Weights of a small transformer language model: 25 layers.
Each number is 500 + 40 x the weight over its row's rms, rounded and kept within 0 to 999. Layers, rows and columns count from 0. Numbers have three digits each. The size before them is the row's rms in percent of the matrix's.

# layer 7 attention key, 64x64, rms 0.201, rows 0-63, columns 0-63
082:524437511450467475527511621483551534491477496478489507500497535552531501501528510456530535473567504466515412442515442453572510431501424533484491476445541473456569482510509500521518579478507464
085:529433460563467506548564521528493486495436489502488489460467505494495561508544475522588526518531499535576475539518472559498500539533509577492489415531552543479476476515547508445405492497437557
089:498456397564581474506541476491460562492490561498464529447487502523551518486452503520536470526453510493530476427495528483465570503450596460488510519444509501466600463482499474494562494479481527
098:544443460499535442472443585469520485519504564486516547503534436513472577522520494517536497551525518563531494446596483436447491447572499495500524490497448500500540578516502528438555497461490504
090:555445488446549562442436503485582480478483507514535524564510499491522452563525435531456510482487564479488490440442476495529538536494490475516459453538528463458507597489558517446580507524484523
090:513453483448546497440489590521466515437514513526554495458442460440445544481523521448526511514507451414460542534555473527556541547475470518462461477546543474447481561531466557481476478516550479
074:547441479495597508516499512489551484550545480514485474506533570492457500552480502537493449536468531534584509466494531458513484609445481439460474523480462467526488514499545562463431529520422466
074:526429479516553510516562541519449441480508475570471518404458437558546466530527444483498545474524464503541516540508486562477554532533525522456450498518462456545456573491560468450468483459488477
092:439469508492408559524518506513493447424488503496533512508518575541483420480550459536507566512519470492484494492533500497528511556449490546465493438488500555576499564493545448421411508511478474
096:507525478526550532454543566500463529499475435563508513525548507450462490446518498467544536509548564457363471517539543553503545509564452528453501504578478473471503497440482526528526471487467475
090:519560562511510501555499483442565547523486629506482475433521526532467499507503491479430514526440455553411507500497449500476486471553468522499593543473476500484455508568516518487502492478562515
091:468540538530556495466544482436527474546532523499538541510516538525501526595568487493532526488459586530478462532560499497440518512444539465534486480439558521558524505515519502516453614531522549
084:455510462547473496455503515449513459569499472433527382484534551474519462491506518504499444472424491508500422498495488528494554499492432507450540424521454531513430440523491478517485468515427551
079:493485490465473498484539553460531524516447491473521443555522456458430538503545489518554488426521517464440534485510496368550509482447518463502430424537508505463467536545527430527535528542514490
091:500470497477472402482458534540471522500404498441480516516464512501511503573516557483525491458504570435533403548517494482488570472536477452441502472543542553459505571491513522551461502456530497
095:455428470509472523468549498420481491461508524493548486494518502501463463447476480513459451530464521452558464418532521474493560458496588437540555505432489464474460495514496495581544576499449470
103:549513465535472509536530454504481527541542515614511446510492517537536476475588477461553498427488471510527492466565485487498571465550456492555524534475456454590478531524459412505495467487487517
091:552411470500451492522459483487473452501479410519516468498530493489488488520540546475468515421527481446520537510523512527411513555492500526523456431552409450523526463502411542484525435499541482
076:475516468447572481490545422505479471510401442479453511525577503458514518532489490510481521518511559519487508431488443541485526568486527518491421520572467590469436460477540506473478477475458485
114:470516480520470433520492499497590523523486540477503420500441544532565470531514470535435465526482465548552508546409557458522465498528487433426556490473484477532480517526584509538493567527517517
076:530461469497449448447503528495478505490392416493471556553483491487492469428543501509519536509476528467468441468600479487554493428491544568508506446476511530523502424513516477557490565474510493
078:549509385565546528465538527469519527478498501555459592516534493497489527517505537442486486459501474528489517469497436475434587535582543478551507534497507482533551485539484414513486553470500494
078:465452437510595519525471574489550496488511471488565495543519547405561479557452543465439497494489533557487517430454522462556572508502485520447482473521499522543491490494558570483538509502493528
070:566466522441491463487465542514479470516539438490517481505441518469558487479543540497520522536519518473559475462597421486520494569548525508585478506547555557501509581539487505506504445566501555
100:514565483520490522483451464534432499558516475521480495458474461482506472431524496532441577559476464557486490623453577518422457489541478545497538447483523504488508454497492507509490492541447561
080:567442460486549488522486518456540543482479427451471521463496505517501490427546474473464480577521467494486523417519490516512504507595553542532502526534530473389435538483541553508538485453516527
121:569432552527457537544512547539531459484476456519520421515425509446526439493521485512531504488559582468539500463545506501511457536519459458490535458502531531504585514568490541472444470558447493
087:516510499485417567523496470539563486453460474480478464497416469486449508497500495519491535441459502525475547502515430397484468490513448410556545490483560464526441506531523438458442497471510538
093:568505500540587503515481534515478539544492550544474443518513455517524488513446523500507479469490426536468523434450500438501454473475511503440625536447568423507481532448475529507455509505524477
104:504542492470444501415415481459486421500521462490456469432498515506564530522593464521489497506471439482474554495446475503484449519507387553490491515498480458469533503499460525435460488543454508
088:509589451449521558590552437621447504535455467469468534470454537477529484425495483503472519521510530554515489557431505469524461445510484513482519479461472531501484515540506447512483477541479471
102:560540488492555552492443469536481500516478486481485511473469488511481535504521518443592537452422503445430484511476515573450549461490534506556454505540474488434493575491435590452504460528471520
123:508496474485514465560505500481506489477483450480521417526502523490541553565537464491558511395500503524439542476399445479443540556513472545486442465495432471500536517499550549470510449447455535
103:461531508494424506522415485552414552557518534481546502426476518527551467438478532463550529552496477539494490513450543505454469426490548524449457506440486504492549420497471479510559522511543494
104:553420475513565526481540581430520504436493479516539498497477481466477543596528459511483548517475536470546489442509410514488546519518456533543532505448478480481553446508473525452478522500419538
116:521515487514560526502461465528515528557432543482380479488523481434526467549462559536469487540510465485502469426474424511458503517495486432444497512584514488479463568495467503537483426458519488
111:467418400475601512510460528499512526525428454473461540534564521584448454546542502478497484509517482531544482459525503489531541476514508539535439528529493488411473537464540531444474507508481508
113:563573488497531534565525560573474556486558504524541490463512479505519468455470507577497544584480463494527547493494508526511492565518500531524561523565424469566476476535533480547535449560481529
098:546528515461479505420513507489444465512474492422523476547549512556470532512447506514513483396513577496500414534462469468475520528498503519480423528471530474491420519533517546525494460560586483
107:497484514445561421424537459499496533500538468479496532485566409486471464496472504509506568524412481498534506448521461504489493443545435527499465420505496549509515484522432433493450472435466519
104:568457442531513506571545543514587498509485547500481522560583537533482544507510522536444403483488488534553503458502511474523514455554520546496565517511517523459436499534606481500541505505483481
139:555495490571478492522450513492516501471583554496537518466510545505458535539489508571528507516559612517563581502493451498441465534476548509529513561497540530488578522566536534527481516542516535
108:539530459474495521503465520499423537452515443459479589443454515487440466474489455470510510533393503484469495510510474524500549533429549496469434481514465540526494418418437490492489550503513540
120:468513440499447476466521520426572494447496532516559409475534523560447483496489499586475442499561405547459456500491511500497525505516532563511502542459510457555475522543450498502485489431476469
122:420562523422526445484533504456525494467471484460494551529437526469525504478488514500533519516484507497465464590513527551497501474484577452466499529466581546472517464417508516529535543440575562
110:522438451493441506493545501530469473525449460521516490521528543518498520555555431493503488487495544516482497466527579444551540533459512478522410483499462408491577518500452395486482540552490548
102:492456488557506526519567387535466494536451556511484518492545431469561480494441511527467448455559583488491498521449532511500435489487492537515465533435541528530480517496483426467515526420513470
098:523520500500457543467510492564470490503460496563484502511526452481411487550528502433533528570486468529552512481502557574458527576445502454546577413476444480551477510508505458528445550498471482
101:430476546572462485493543484463406485535531515532500462510491516560478482499477467479509466524538550489560517538496636513492497500473534491468547505468501438467542482460567451500442492534422537
105:493485564500570538576540547457544494458471501525483529453530494473512555525587467439506489470525510455521488429468453476524471416556443535488464464484482463503559564545527433492558470476499491
105:496524538518446515526443492493484473502509566542511478459472498527462526523493487499495500532583518571552520490481431534512511554519542456525555546540562527574431555489423494537519484381456506
110:565484459556566504507453469462491554555484471540495433583515477518537505474552484556447516471470484431517436435573454518508491481527525439473520492485460432545429463506489458544525523463511479
117:518462469442489524483493521454578444471450526565511464540553499477574505492566496508513551524492515486506505421467523498625510437513424489458509496493504432512451520510511459418521490536472528
117:559452407471466574494525523453526514467534444475506595480431556452550486532475465533418511502503470520497500488513487482559521479578512518563476529490517493480466549531474538480510403518479520
110:519519444511453535493499516432561458510482497460475550565450498477511475496547500455456443524476607456423460468453518501489561470437453485560415469490478491518531512472499479494470505541473581
106:555449404429476450491487470487542509534477499471520518519455535565501555513551447498520528546524526510539514490427534482418500500463424443544502490549459524457440487589462511507530507503443511
107:485524505461510521486505517556503460576537487516499602501551420445471582496483491479485449455481551492595515529478486529444563550472454484503513474477489493452518574521476556522411493479491465
101:472508515456508488440530516450513547468511558534545475572524473522531434517478566494471524493528539533567477516525532488525522518561472545565565453414573517511550455422462506532553462534540492
110:475482464473555468564536478519548527527466456501526500488388571510497500484483432456522454527535565564487499473467531509533453547538453527501540506539569514512552472491486545511450388485529479
097:536553473554431486458512528429440472537476585450470532515464522598462498505487535467491506449491494536528563556465426502436556472529511488474455528489482486572493456479442512523467490492559514
112:429550543575457542485498484536424511455554485445506480508533548499457419491588513468464513507453505472494505575577515495438473393514487484452496521555462479478516489518452509492515492509543504
102:518516482550510450500475443526518483491509513487522501538475522463492521466528588529436479490521545391484529631498498471510530507481511510521506411515423526504459470543492549485462398503531510
100:485415518541473433503479510491512487405491505465495573484506453452448502585505470489499481527514541582557514466525517586483437555471505469492479486487547489483520524518486472398471514519433541
096:547510472492563493566494486450488587477567495515519507531519507500488505484493454546478544472477496533554478528478415479497560541533497500500564569610566527509471543558523574509514437452475487